Each number is 50 + 10 x the weight over its row's rms, rounded and kept within 0 to 99. Layers, rows and columns count from 0. The size before them is the row's rms in percent of the matrix's.

# layer 8 MLP up, 768x384, rms 0.118, rows 263-334, columns 288-319
097:38 55 62 67 51 48 51 70 50 36 45 38 60 42 38 36 31 48 43 48 46 42 53 54 51 52 52 43 57 39 59 44
090:61 49 36 54 48 48 50 49 58 50 46 34 42 40 50 47 51 37 52 65 58 50 57 29 50 52 71 54 45 56 53 50
095:66 64 57 42 53 44 59 55 55 32 45 59 53 43 48 52 55 59 51 38 50 67 58 42 54 51 59 62 58 39 48 61
100:50 54 46 44 67 69 31 38 61 54 43 48 38 41 42 45 48 28 38 65 44 58 52 60 55 44 44 49 36 56 35 60
102:55 54 53 63 38 52 43 56 49 35 39 44 43 60 46 58 52 43 52 62 61 37 40 48 30 47 42 34 48 44 71 43
098:54 48 47 67 54 50 41 55 44 44 54 50 59 38 60 54 55 41 37 48 54 59 51 43 50 46 64 62 48 49 59 71
100:53 63 48 61 40 66 58 48 56 50 48 60 47 57 35 43 38 59 58 53 60 38 60 52 52 43 70 50 56 39 55 43
091:62 46 50 47 50 47 57 39 33 57 53 46 46 50 49 54 71 80 39 30 48 53 49 47 64 63 48 38 39 51 46 60
106:40 22 54 50 51 49 51 48 54 37 48 40 78 59 62 48 42 54 41 54 59 33 57 62 53 43 50 40 38 74 48 55
106:61 47 53 55 50 28 39 52 39 38 54 47 58 61 48 46 56 65 36 40 62 43 44 41 30 55 44 52 46 59 40 47
098:37 43 58 57 50 49 32 39 40 58 60 50 49 50 45 44 44 23 36 48 43 37 54 50 57 43 40 36 32 47 47 57
109:61 46 36 49 46 41 50 42 50 60 44 54 39 46 56 63 43 34 62 54 57 55 28 37 47 63 53 52 29 45 40 57
095:45 51 46 47 65 33 33 44 58 35 53 46 60 37 43 52 34 59 37 45 50 49 57 57 32 58 53 58 40 56 67 50
088:76 45 52 48 61 57 30 49 57 44 39 30 65 51 66 34 44 41 54 54 60 51 47 57 72 44 55 41 50 50 43 54
102:65 55 54 51 50 52 44 38 51 35 47 50 48 43 45 55 60 36 44 52 40 35 62 54 45 44 55 49 45 43 45 73
102:37 46 58 48 36 53 43 34 47 43 63 55 53 28 56 60 50 45 59 54 58 48 30 60 70 43 57 52 56 51 44 44
107:49 37 33 62 52 60 37 50 56 54 44 42 67 69 36 62 57 50 51 54 51 45 45 76 45 67 50 39 42 66 44 51
087:47 56 49 68 49 29 42 26 40 41 62 57 23 56 62 42 48 54 72 65 45 51 42 43 63 36 76 52 64 49 52 43
101:55 43 54 52 50 58 41 62 46 36 58 45 48 50 50 54 53 48 58 35 50 49 47 53 46 54 60 40 65 61 51 53
105:56 49 64 45 48 60 65 38 43 49 35 62 31 57 36 63 46 32 57 52 62 57 40 53 58 47 46 51 62 46 60 49
088:67 49 48 60 55 51 55 53 52 49 51 43 29 51 63 42 47 33 67 47 64 76 62 59 62 56 52 31 46 41 37 47
104:67 48 42 47 50 49 32 49 54 31 51 56 50 56 46 53 54 41 47 46 37 57 54 54 51 63 45 46 60 64 53 34
097:47 45 46 41 30 68 57 56 52 44 48 60 34 48 64 61 50 61 48 59 47 54 55 41 46 62 51 53 45 64 62 62
108:38 41 41 60 58 57 65 43 51 45 52 45 54 62 37 58 43 48 62 50 52 55 51 55 44 44 52 41 56 34 68 56
100:57 56 63 57 40 38 49 34 59 42 33 54 39 50 40 54 60 45 46 61 36 52 59 34 61 23 55 49 49 54 57 48
096:50 46 35 62 46 42 47 62 50 39 63 46 45 41 44 52 63 63 71 54 64 65 54 49 43 59 50 56 52 52 59 48
093:57 62 55 52 44 51 54 60 48 55 37 43 48 47 27 56 49 56 45 55 54 48 55 49 43 46 53 56 53 63 56 47
100:34 58 70 36 33 56 47 51 61 40 40 59 35 41 46 73 61 42 33 48 37 48 52 38 32 50 41 66 51 49 53 44
094:37 44 52 55 61 51 57 48 59 48 43 57 42 52 60 25 73 52 63 41 47 42 42 38 56 49 68 49 39 51 50 63
098:59 43 50 59 49 52 46 63 53 46 49 53 60 20 46 65 52 53 62 37 63 45 42 49 43 61 46 61 58 39 51 47
099:55 55 39 56 49 45 61 51 62 43 41 73 41 57 56 65 58 49 53 60 46 56 49 45 71 52 70 41 49 36 52 50
100:67 35 57 72 54 48 63 46 50 54 53 58 55 40 43 50 48 63 36 40 61 43 53 65 51 60 47 32 51 47 42 38
094:32 71 47 74 65 41 53 52 58 48 41 60 42 43 45 58 50 45 58 42 69 54 67 47 60 58 27 64 52 56 52 34
112:36 60 49 61 35 60 59 63 53 47 64 51 41 37 37 42 49 50 52 62 48 52 66 48 43 31 71 43 46 62 52 56
107:46 46 45 47 52 59 46 67 44 65 46 60 54 54 57 58 54 41 60 39 72 52 40 60 55 48 48 33 59 44 61 52
100:56 56 55 45 53 42 47 50 47 67 46 55 36 56 52 46 68 56 65 56 39 55 59 47 58 38 58 44 51 47 47 47
103:46 41 48 59 40 39 42 55 59 46 54 56 35 41 39 55 52 50 60 36 36 52 41 59 62 35 65 49 66 51 66 49
114:49 51 39 50 65 33 34 27 56 48 66 63 52 35 55 65 61 23 31 38 42 50 57 49 61 47 37 49 34 63 46 54
102:35 58 51 51 55 55 47 34 57 54 68 64 44 62 26 29 48 58 52 49 50 62 52 53 35 19 50 38 33 57 54 51
096:40 54 47 53 47 35 45 54 52 36 50 54 63 47 60 56 49 66 45 57 46 57 57 50 44 53 71 56 58 41 44 60
099:47 50 60 57 36 57 47 60 48 38 47 53 53 52 48 51 41 38 59 43 56 47 53 53 35 57 55 68 52 49 42 70
090:46 54 71 63 43 27 71 29 50 50 43 39 45 61 55 54 53 61 46 54 56 51 54 54 43 53 61 63 60 34 35 41
102:46 34 53 46 52 59 68 54 61 55 40 42 57 55 55 49 41 48 59 26 52 62 52 50 33 72 53 49 48 56 45 61
102:59 42 65 71 43 66 53 40 49 59 46 47 50 52 57 49 65 40 65 45 56 47 59 57 35 65 68 52 54 50 66 54
092:54 40 48 55 55 48 53 75 65 45 55 53 43 63 54 52 58 49 48 46 60 52 48 46 32 46 65 29 50 41 67 48
104:47 45 60 57 61 53 52 59 50 65 56 56 50 53 47 45 46 56 53 53 68 49 24 60 43 48 49 71 55 52 58 45
105:49 48 30 42 50 45 43 62 66 37 53 43 40 60 56 56 41 35 62 35 45 50 41 50 46 45 50 38 38 35 61 56
103:53 51 47 53 59 43 41 45 37 53 49 53 44 46 61 51 52 43 37 35 42 50 32 54 40 51 50 53 39 14 45 43
095:47 45 42 29 38 55 48 66 48 39 52 44 39 56 46 78 66 52 45 45 44 44 61 54 54 38 38 53 35 56 51 51
100:40 60 58 57 24 50 32 51 45 65 40 52 41 46 52 62 60 48 46 42 57 56 54 62 53 48 58 54 51 51 41 68
100:59 38 53 49 51 34 56 59 48 45 45 45 48 57 42 45 48 52 54 52 55 30 39 62 49 20 61 29 53 47 47 48
084:59 46 68 36 44 47 49 65 54 58 40 40 53 49 39 54 58 59 60 64 63 49 45 51 63 44 64 67 45 50 53 28
101:57 62 60 65 71 62 49 50 57 35 41 50 37 60 48 32 52 48 46 60 50 57 44 59 43 35 60 48 46 50 46 36
091:50 62 44 43 45 45 45 37 56 35 53 53 44 50 47 49 35 59 57 38 21 57 41 61 71 40 44 44 58 33 59 47
097:44 40 41 51 31 36 57 42 66 74 44 62 47 45 61 46 41 49 63 51 47 61 41 55 31 50 53 48 59 61 46 51
102:49 37 61 39 32 58 38 34 47 55 33 45 52 43 52 36 60 57 40 58 51 48 50 47 44 46 59 42 62 48 46 45
093:50 47 55 69 44 42 40 71 50 37 45 32 68 47 43 53 57 62 47 60 41 49 44 65 53 49 62 67 46 47 42 31
107:55 50 60 45 40 61 60 57 47 59 53 59 37 45 53 48 42 49 43 41 61 46 50 40 39 40 50 49 58 51 31 46
101:34 56 61 49 38 36 62 53 39 47 52 49 46 52 59 36 72 46 51 46 54 58 56 51 47 53 53 46 42 42 50 55
102:46 30 40 49 38 52 40 46 60 39 56 51 42 44 58 55 42 59 55 40 55 51 46 67 44 56 41 57 62 40 67 39
100:43 49 46 46 37 48 36 52 60 58 49 58 30 59 48 51 51 63 69 39 43 49 71 49 50 41 45 37 59 34 49 65
101:68 61 52 62 45 48 54 61 60 43 64 45 61 37 48 57 35 38 47 62 45 52 69 46 44 31 49 55 59 56 73 44
102:54 71 41 48 45 62 42 44 45 45 51 42 55 56 78 45 54 34 43 59 56 65 50 52 44 51 63 38 47 50 44 38
093:48 52 55 27 58 61 60 52 51 59 64 53 63 51 49 36 43 54 63 50 48 27 53 36 54 33 45 50 61 26 62 64
105:59 60 54 41 50 36 42 40 51 54 51 38 44 58 38 65 33 42 60 45 49 44 44 64 47 44 42 45 59 64 54 48
095:34 51 48 56 59 31 41 25 53 68 62 55 52 64 54 45 39 77 62 67 62 50 27 28 38 66 47 48 43 36 58 38
100:73 37 52 57 52 52 49 60 58 63 51 61 32 66 37 36 47 43 41 42 43 35 54 58 64 45 44 21 71 58 47 47
071:56 39 38 34 41 59 46 66 66 50 45 63 51 49 49 40 47 45 56 39 74 53 48 28 58 57 48 71 49 67 60 42
102:46 64 51 35 48 42 29 39 43 53 51 33 45 28 47 46 68 52 72 51 48 57 35 63 43 53 57 57 43 35 57 37
099:53 56 40 61 47 55 41 50 44 50 67 54 27 37 75 50 41 53 20 59 47 52 52 59 52 77 57 54 42 36 50 32
097:56 57 44 29 50 63 63 46 35 46 62 50 50 49 61 31 64 73 57 61 24 70 54 41 68 37 56 40 36 44 43 51
102:40 43 59 50 49 65 44 45 63 44 61 39 52 43 48 65 52 48 58 53 58 35 58 43 40 43 48 59 36 52 53 46
# layer 8 MLP down (transposed), 768x384, rms 0.121, rows 263-333, columns 288-319
099:48 54 50 73 51 34 58 64 35 53 52 59 56 46 67 50 55 30 36 39 53 60 47 41 64 43 42 59 45 52 49 51
100:30 50 60 73 46 54 69 52 52 68 49 50 39 19 55 49 41 61 40 57 50 57 44 40 41 50 50 57 47 63 41 39
106:51 59 37 29 56 49 66 38 38 55 54 80 46 46 31 57 58 54 37 49 43 58 38 60 55 51 55 51 60 35 47 56
102:50 46 39 48 49 45 27 57 51 44 42 55 49 55 46 44 53 50 44 46 45 57 35 38 45 66 44 48 55 35 46 50
105:61 51 48 38 67 64 46 40 51 46 60 51 51 47 60 60 50 52 36 41 39 47 54 57 41 51 53 43 27 49 50 35
096:53 60 59 61 18 46 52 43 57 74 32 54 45 36 45 60 64 55 39 59 48 51 45 53 66 52 57 41 36 55 36 55
097:60 56 50 71 61 44 41 51 45 61 50 66 46 45 56 50 41 60 56 43 59 64 33 51 38 32 47 56 42 43 48 50
091:53 29 61 56 48 61 57 30 57 37 59 40 52 37 50 59 65 52 36 51 48 63 43 62 36 39 48 45 47 57 58 49
107:65 59 63 50 54 76 56 65 44 63 43 39 47 57 35 55 53 40 46 44 47 48 52 47 59 63 48 69 47 67 63 42
106:50 24 54 45 38 45 57 56 38 61 54 49 40 59 49 44 42 53 47 39 37 57 53 42 50 42 63 48 64 64 42 55
099:53 35 28 62 53 44 42 55 58 58 57 54 33 54 45 56 42 38 48 41 51 62 49 65 58 38 36 32 33 67 44 55
105:52 43 57 56 57 38 58 63 58 53 37 34 33 55 41 33 62 29 49 48 57 46 46 46 66 67 59 39 42 50 46 67
098:64 58 60 54 42 51 48 62 60 48 57 46 47 64 60 62 42 46 45 45 26 25 64 41 28 44 57 37 60 61 54 46
086:57 48 58 39 37 49 53 47 57 49 47 64 60 61 44 38 42 30 57 54 54 51 62 31 50 44 50 72 72 57 56 66
096:53 54 57 60 45 68 45 29 51 53 48 46 52 49 61 54 68 60 43 60 62 46 34 38 40 31 57 59 56 64 68 53
099:57 56 41 62 63 64 44 37 51 62 55 54 46 54 40 52 54 51 39 72 46 56 48 54 50 37 42 52 48 46 52 34
098:61 55 46 46 48 49 53 50 48 55 52 47 50 55 47 44 47 66 26 47 49 53 63 43 45 58 48 59 61 60 60 62
109:54 49 54 57 61 66 56 40 54 59 42 43 49 34 64 58 65 46 42 58 40 47 40 24 47 43 52 59 51 61 45 56
098:55 52 55 38 45 45 47 55 73 57 64 44 43 62 48 55 77 54 49 55 59 46 50 54 52 63 47 53 69 41 41 44
104:63 22 56 71 50 57 32 48 54 43 60 46 61 67 40 59 46 55 51 52 60 45 39 40 61 46 52 66 61 48 40 60
098:28 67 51 48 53 51 50 58 65 49 37 53 47 51 42 62 52 34 68 51 48 62 53 44 63 45 51 48 43 31 52 51
112:69 59 55 41 38 57 72 37 42 58 46 49 39 38 52 54 34 41 56 66 66 67 65 56 53 45 44 36 52 53 54 33
097:64 47 49 50 26 64 41 41 36 54 35 56 59 53 36 56 46 66 48 39 48 38 50 51 43 38 39 58 39 46 34 61
109:42 42 36 39 43 31 47 43 49 37 39 44 45 56 42 56 64 37 63 54 62 55 43 45 41 49 46 32 42 32 61 48
101:64 40 63 41 59 69 57 53 48 50 38 64 45 48 34 27 50 47 52 41 35 44 64 44 58 57 45 61 43 46 36 51
092:63 50 53 55 53 63 53 34 52 57 49 38 35 41 44 49 61 45 47 46 49 36 56 66 38 37 54 52 64 44 37 42
091:46 61 45 52 39 62 51 68 48 55 52 42 45 54 49 51 56 55 53 59 47 72 46 54 39 50 55 41 30 48 33 48
103:58 47 45 46 55 51 60 70 50 62 40 50 25 48 44 55 53 50 61 65 46 41 59 56 48 44 33 40 42 52 52 52
091:52 53 51 48 36 46 51 58 51 50 58 53 54 53 57 44 40 53 43 58 47 46 43 59 35 44 50 57 39 39 70 39
099:70 58 22 50 60 48 58 66 72 55 43 49 65 29 52 45 36 42 52 63 58 47 41 69 65 47 58 55 51 39 45 47
093:34 55 41 65 41 64 62 53 50 38 42 42 56 42 50 43 42 38 59 59 68 48 44 49 68 61 55 55 47 41 59 63
104:55 56 45 69 48 58 57 46 37 45 50 52 42 56 58 62 45 53 47 39 49 46 76 59 28 55 61 31 47 52 62 57
091:40 59 36 49 72 55 42 47 50 49 48 44 34 59 52 26 42 52 46 44 62 41 52 44 59 56 37 65 39 57 42 45
104:36 42 54 41 51 36 41 55 60 43 50 59 46 37 54 54 48 60 47 43 49 47 51 50 54 53 60 41 43 29 41 45
105:26 54 41 48 42 56 35 40 68 42 42 40 67 51 46 51 64 59 59 62 51 68 47 61 68 27 65 37 32 47 57 54
108:42 57 56 42 67 52 65 56 28 52 55 44 53 58 65 43 54 74 67 51 58 55 54 61 55 43 74 64 55 50 35 33
102:49 63 43 49 44 41 32 53 52 46 47 43 59 62 59 50 42 68 60 59 47 54 59 43 44 51 73 52 54 57 25 50
105:43 32 56 55 46 36 57 46 49 59 80 58 38 62 50 43 51 51 51 44 42 46 64 53 58 45 51 46 37 46 43 55
101:52 49 44 59 57 51 49 57 52 58 46 53 55 61 57 62 52 41 49 69 66 48 53 62 28 48 50 36 72 56 53 53
100:41 52 44 42 45 71 43 62 42 45 67 47 36 30 25 36 52 46 19 46 49 43 47 53 53 49 58 62 42 54 42 64
101:53 44 29 41 75 51 36 44 43 52 53 49 52 50 67 44 58 47 42 70 58 50 54 35 46 62 36 57 45 51 50 59
104:41 46 42 44 33 32 55 55 44 40 40 39 56 57 50 57 45 53 60 33 48 49 51 60 53 62 59 49 60 62 47 66
095:41 52 55 31 50 56 59 52 61 56 42 60 35 66 44 36 39 55 41 34 43 67 56 51 56 71 45 41 50 27 49 34
104:69 65 52 53 39 54 34 35 59 68 43 48 61 40 53 21 60 48 47 45 47 74 53 62 58 64 63 51 58 49 62 56
090:44 57 42 34 27 47 60 41 32 42 58 48 44 63 51 69 65 46 54 24 62 48 48 51 46 52 51 29 54 52 29 43
104:45 44 60 60 56 44 55 49 46 51 44 51 49 30 72 35 59 47 66 47 49 50 40 45 30 44 44 80 45 43 66 59
098:55 47 50 66 61 40 57 50 43 49 51 55 54 36 69 50 73 51 51 32 32 57 43 53 55 45 42 53 57 41 33 55
103:43 61 50 46 66 54 51 47 54 39 41 48 42 49 62 43 42 32 57 54 51 62 47 44 53 57 35 53 25 35 68 42
104:47 57 35 40 39 43 37 59 54 53 33 55 53 71 57 50 52 51 51 63 36 60 52 62 45 34 58 46 17 43 52 64
102:54 68 53 52 72 39 51 52 52 56 42 31 54 29 73 50 65 66 58 32 54 60 73 34 67 25 51 51 46 58 45 64
098:58 50 41 56 63 60 57 43 51 22 62 52 40 30 35 49 46 56 35 49 53 52 46 34 51 55 51 61 48 51 39 57
089:43 47 54 50 70 52 55 57 29 61 57 64 39 61 49 41 40 48 55 58 67 49 52 67 55 53 60 62 53 39 46 35
107:46 57 58 60 46 50 44 51 48 45 35 58 35 55 47 48 65 61 41 34 46 45 52 39 61 37 66 56 42 50 44 52
088:31 77 58 34 47 45 80 65 49 55 58 47 55 45 30 56 63 61 45 60 57 54 56 48 49 42 54 50 46 54 33 40
098:50 66 32 38 56 36 46 69 51 74 49 50 53 50 39 59 59 69 64 48 47 36 23 44 50 55 52 45 49 46 35 53
099:49 41 59 47 51 45 52 38 47 63 51 46 65 56 43 40 66 59 45 57 52 51 27 52 45 46 63 41 58 53 51 46
102:50 64 51 49 80 52 43 63 38 38 42 46 55 43 40 48 53 49 55 48 44 49 39 56 67 47 55 35 68 56 55 48
104:56 49 44 47 50 50 74 56 48 41 43 48 43 64 35 45 37 65 48 41 52 55 46 35 34 63 52 43 55 49 44 37
097:45 66 41 47 36 50 49 69 45 50 49 52 58 34 53 54 41 55 58 43 54 48 34 45 58 51 48 44 37 55 65 61
096:42 53 38 56 39 53 51 53 50 49 52 40 56 58 56 59 47 59 54 48 40 39 54 50 38 47 57 47 42 35 29 50
097:63 45 48 54 54 38 41 43 53 71 44 39 54 46 69 56 46 43 35 69 49 53 47 26 37 46 56 47 49 60 62 44
095:35 54 64 37 51 61 49 56 45 42 43 55 56 48 35 51 47 46 46 58 47 32 58 35 51 38 54 35 78 49 17 43
100:54 42 51 52 47 55 30 64 48 53 59 54 50 48 59 37 61 49 57 51 64 59 69 49 55 48 60 60 48 34 49 38
096:46 52 55 54 40 32 44 58 52 39 42 34 43 63 55 43 40 50 45 45 60 41 72 66 52 38 63 47 31 47 66 45
106:67 59 51 51 44 72 58 51 50 45 57 35 68 38 48 58 48 73 51 48 61 57 39 61 52 44 68 63 51 52 50 49
094:40 60 44 34 38 44 42 39 37 41 34 60 46 80 48 34 57 46 52 63 45 55 56 46 53 66 71 38 43 41 61 64
095:45 53 48 51 51 46 32 43 45 43 65 47 33 54 46 54 57 50 43 67 42 60 50 55 47 43 64 47 56 56 53 55
086:60 64 58 43 47 68 59 56 55 49 49 49 36 65 58 54 37 53 54 54 58 54 36 15 49 30 52 55 43 44 44 48
100:35 38 62 36 46 46 62 57 40 40 72 50 59 45 35 61 45 50 67 48 55 42 36 55 51 35 33 46 29 40 59 37
096:44 60 38 55 43 42 43 40 69 49 62 48 50 43 62 46 69 58 50 42 43 73 56 61 47 50 49 39 47 59 64 61
096:58 55 47 47 48 18 46 39 32 37 48 57 32 45 43 57 64 39 51 43 56 50 52 36 51 50 67 45 57 43 52 43
# layer 8 MLP gate, 768x384, rms 0.111, rows 264-334, columns 288-319
093:59 31 43 48 44 40 36 45 50 45 48 41 56 58 45 45 54 51 50 53 51 50 39 34 57 58 56 54 35 32 63 51
094:38 38 48 59 44 63 59 33 50 41 39 45 60 48 59 45 47 38 62 34 57 38 43 56 42 63 61 29 56 53 58 39
104:69 60 66 47 53 54 37 33 41 22 43 53 57 59 61 40 48 41 50 50 35 73 28 58 40 57 64 35 56 64 58 60
104:31 57 66 57 52 44 71 58 47 43 56 69 59 35 56 62 45 44 46 52 48 66 63 49 61 48 58 64 54 44 64 49
100:55 33 56 56 54 53 59 46 64 53 35 25 55 64 61 51 52 64 41 50 55 44 47 31 68 32 55 57 75 66 59 38
099:52 50 44 55 63 58 41 52 48 60 51 47 63 37 54 38 40 53 53 54 50 54 39 56 29 31 51 62 54 47 50 35
093:67 37 35 58 58 28 49 47 45 60 56 37 37 62 59 58 59 54 45 48 44 59 56 71 45 52 52 47 49 41 54 53
106:39 50 51 53 39 56 51 50 62 42 45 56 50 41 62 60 47 62 55 54 52 47 31 56 45 54 52 54 60 58 34 37
103:74 54 37 48 50 50 37 37 62 50 42 63 55 57 43 53 57 33 49 56 52 21 52 49 38 75 48 56 68 48 47 54
096:46 34 42 65 47 55 40 32 41 63 55 55 55 52 58 61 41 42 61 61 40 47 43 31 50 38 42 49 54 41 42 46
102:75 59 47 61 41 49 52 48 67 51 50 41 54 56 47 41 57 59 31 37 46 58 75 63 67 60 34 45 33 28 40 47
099:49 56 42 53 50 64 47 65 62 38 43 60 56 53 67 56 32 38 48 31 57 64 54 49 36 56 61 54 46 68 61 49
087:33 52 48 53 54 61 58 53 67 48 53 45 46 43 41 51 40 36 53 69 54 68 55 53 44 51 50 54 74 57 56 43
097:55 56 57 53 35 49 46 71 60 62 35 48 63 61 44 48 47 58 50 52 44 60 49 52 51 46 49 60 55 54 42 57
100:58 55 52 61 43 41 46 57 36 50 60 62 56 43 62 34 56 54 68 50 53 60 49 62 67 58 51 51 60 55 56 41
104:54 47 48 43 36 64 51 56 40 41 50 34 71 49 55 59 62 50 37 52 36 51 69 49 71 67 47 62 50 43 41 59
088:63 46 47 38 45 69 51 60 53 66 47 52 71 61 43 57 60 44 46 38 53 37 64 60 25 57 31 39 22 48 52 39
105:43 56 56 45 41 84 49 38 34 54 47 39 54 52 34 46 39 48 44 61 42 46 56 49 43 48 46 55 52 46 41 25
109:52 49 56 56 44 56 41 43 47 46 33 47 44 78 34 42 40 55 62 52 64 57 27 44 71 50 45 64 48 44 56 42
095:33 55 56 36 46 50 60 52 41 52 41 42 47 48 54 52 63 49 56 58 64 39 34 36 50 69 55 51 49 47 46 47
115:60 48 64 52 47 69 46 38 43 65 48 51 46 47 47 52 68 41 48 54 41 70 72 62 53 52 54 48 72 37 51 32
099:64 58 57 42 48 53 69 43 61 63 37 36 44 39 34 38 41 41 42 57 59 78 48 43 60 64 73 50 51 58 34 63
107:39 43 49 70 52 38 59 45 31 52 73 47 43 46 53 50 65 53 66 61 64 52 39 48 46 23 44 65 53 49 50 57
103:47 63 48 63 61 36 57 40 68 49 58 43 53 71 57 55 60 60 47 51 57 45 62 47 45 52 40 58 67 46 50 72
093:54 46 33 56 39 47 39 55 28 56 35 60 63 38 51 62 56 44 67 36 43 72 39 40 51 42 45 41 36 59 30 52
093:45 50 48 52 51 52 40 40 43 50 44 33 38 42 42 48 33 53 64 60 52 45 68 47 56 56 61 56 54 68 40 50
101:58 44 44 45 61 57 49 47 47 57 47 53 62 48 47 46 51 59 46 48 52 38 57 56 46 48 65 55 67 41 54 57
096:43 64 70 60 52 41 49 57 63 40 56 34 66 25 76 63 31 57 55 61 43 28 51 35 46 49 44 42 43 79 41 39
096:42 77 45 57 46 47 46 71 61 39 52 51 52 46 45 55 64 36 59 66 60 50 37 76 47 53 50 68 56 38 47 47
099:48 42 57 57 42 64 69 63 60 49 49 55 69 67 53 46 45 52 48 53 65 56 48 42 31 51 28 29 50 58 33 51
097:52 55 57 38 57 53 55 56 31 55 53 39 58 69 52 49 57 41 66 63 50 62 34 33 46 47 41 53 42 49 49 36
094:46 46 61 48 60 34 56 46 38 54 52 54 68 49 57 51 48 56 42 49 53 67 41 37 64 65 55 55 55 59 50 59
106:37 42 51 42 50 54 49 53 48 44 46 71 71 40 57 59 53 58 55 55 51 48 52 41 38 48 54 49 53 50 58 60
109:55 48 62 54 63 36 26 44 60 44 48 42 57 49 54 52 48 75 51 63 43 84 47 56 49 50 44 40 56 49 45 69
104:60 47 64 59 53 43 46 45 59 46 54 53 73 53 50 45 40 43 44 52 57 35 58 62 41 54 62 43 47 56 45 54
104:45 42 49 63 57 42 43 64 47 34 55 52 54 54 37 49 56 55 56 49 36 52 65 43 57 54 39 42 48 69 37 45
103:32 56 44 57 46 48 35 32 53 59 42 44 48 34 59 64 28 56 70 56 48 70 66 50 58 50 34 41 47 48 57 57
099:69 51 49 41 54 37 73 54 60 57 63 57 54 33 64 46 44 46 58 30 57 60 64 29 46 54 58 59 60 45 57 54
091:47 45 56 65 46 49 33 47 54 35 54 44 58 64 51 59 49 59 58 50 75 59 46 55 47 56 52 50 45 47 45 51
096:58 52 48 51 49 54 25 34 60 51 49 34 47 69 38 35 63 51 38 55 35 33 45 62 48 60 50 43 54 58 56 49
096:63 52 34 50 48 63 25 68 64 49 56 32 65 57 41 39 49 52 52 60 57 55 35 45 43 44 56 46 45 72 54 44
101:42 48 33 37 48 44 51 52 52 63 58 50 47 50 58 33 29 58 51 52 71 55 46 43 56 53 41 66 43 41 39 49
103:52 49 51 46 56 74 46 46 45 30 55 52 47 55 46 54 52 38 32 56 40 45 62 42 54 41 46 65 51 56 58 44
094:42 58 42 53 30 44 53 52 68 55 67 49 45 35 48 37 48 41 59 42 49 59 50 48 35 46 30 52 48 61 58 45
106:65 54 41 56 43 52 46 57 44 65 62 50 48 43 39 45 43 34 56 53 18 49 53 50 70 29 22 33 45 32 47 42
102:38 58 56 56 68 38 44 50 69 56 48 58 39 54 48 40 51 45 60 41 48 62 44 52 51 54 51 57 49 45 63 48
104:63 31 46 47 47 45 27 57 40 48 55 38 49 44 64 63 37 58 66 43 52 50 33 59 57 45 52 49 50 60 58 51
098:70 63 66 58 55 38 58 48 49 44 59 55 61 46 59 43 40 43 56 57 60 50 57 58 35 58 29 63 55 56 39 41
100:35 59 37 54 52 60 41 51 39 43 56 52 48 34 55 47 54 69 35 28 64 58 44 42 32 43 39 58 53 48 54 51
095:66 35 59 52 56 43 60 47 48 60 42 52 61 53 42 40 43 49 46 50 32 62 55 50 66 35 50 71 43 42 64 50
086:51 43 43 58 52 56 38 49 40 41 58 63 52 37 48 70 57 34 53 41 36 57 57 51 64 50 61 40 57 31 52 58
108:62 52 61 53 49 66 43 66 58 53 52 58 64 53 63 37 46 34 62 48 32 47 53 44 53 41 57 36 40 54 52 46
090:61 63 67 45 59 51 37 41 53 39 57 68 44 54 53 60 62 49 44 65 57 53 44 66 40 33 57 33 41 65 39 32
099:38 41 41 44 46 57 63 48 65 41 40 54 73 36 58 40 66 35 56 55 41 47 49 60 49 53 49 66 52 50 54 55
098:51 56 60 45 48 38 67 53 36 51 64 54 62 54 43 43 43 35 67 42 53 47 46 54 48 65 50 59 44 49 60 48
096:56 52 53 26 51 41 60 69 45 44 46 51 57 39 50 48 55 54 48 64 47 49 43 72 66 57 60 50 64 48 50 42
103:35 54 57 44 32 65 50 53 49 41 40 71 42 50 43 62 52 46 40 34 49 46 55 34 30 54 34 43 62 65 52 41
102:42 51 58 34 63 37 47 56 49 50 45 56 62 36 41 68 38 52 44 67 44 55 51 60 40 61 60 47 57 61 42 35
105:53 44 52 46 35 53 54 44 54 61 42 52 44 55 57 57 56 52 57 43 51 44 70 59 56 45 54 51 56 45 53 50
100:51 46 46 49 50 40 31 47 47 54 50 35 37 43 54 40 46 37 51 41 48 58 57 42 59 65 55 55 26 61 56 45
100:67 48 59 48 54 68 72 27 46 59 54 65 55 34 44 77 44 51 52 52 56 44 43 57 48 51 33 40 45 48 43 48
103:52 55 52 55 61 44 60 50 50 70 67 45 66 45 65 64 61 63 49 57 66 53 36 52 51 51 35 61 60 52 26 54
093:57 38 41 51 44 43 51 40 66 54 36 56 67 55 58 52 50 33 42 40 49 66 40 56 33 54 46 51 50 49 46 37
103:52 49 51 68 61 39 64 62 49 39 41 30 63 77 61 61 59 64 48 51 43 59 35 38 64 64 70 51 51 64 54 59
099:39 40 62 37 44 41 56 49 47 76 47 54 70 63 57 53 53 53 60 54 55 36 53 52 31 53 56 52 49 48 53 33
097:49 39 59 73 49 42 47 67 55 66 62 37 62 62 34 36 51 43 38 31 47 68 44 42 63 40 37 48 58 43 59 44
087:48 46 47 50 56 47 41 61 46 38 47 62 49 53 44 59 61 44 52 56 72 60 45 39 52 46 37 78 48 74 41 35
104:61 51 47 56 47 54 71 41 48 55 62 37 42 63 34 56 47 39 47 41 29 55 56 54 53 48 54 37 46 63 44 56
102:57 62 43 52 43 50 50 56 30 40 53 36 54 53 49 57 60 62 51 50 58 57 43 41 42 61 52 62 60 68 48 54
099:31 48 50 65 68 46 19 57 58 60 49 47 54 41 56 54 38 44 31 64 40 49 64 38 52 59 36 60 58 33 61 46
096:49 50 43 60 58 57 49 54 67 62 38 44 43 56 68 51 55 55 56 50 40 66 46 25 50 66 32 37 52 38 49 57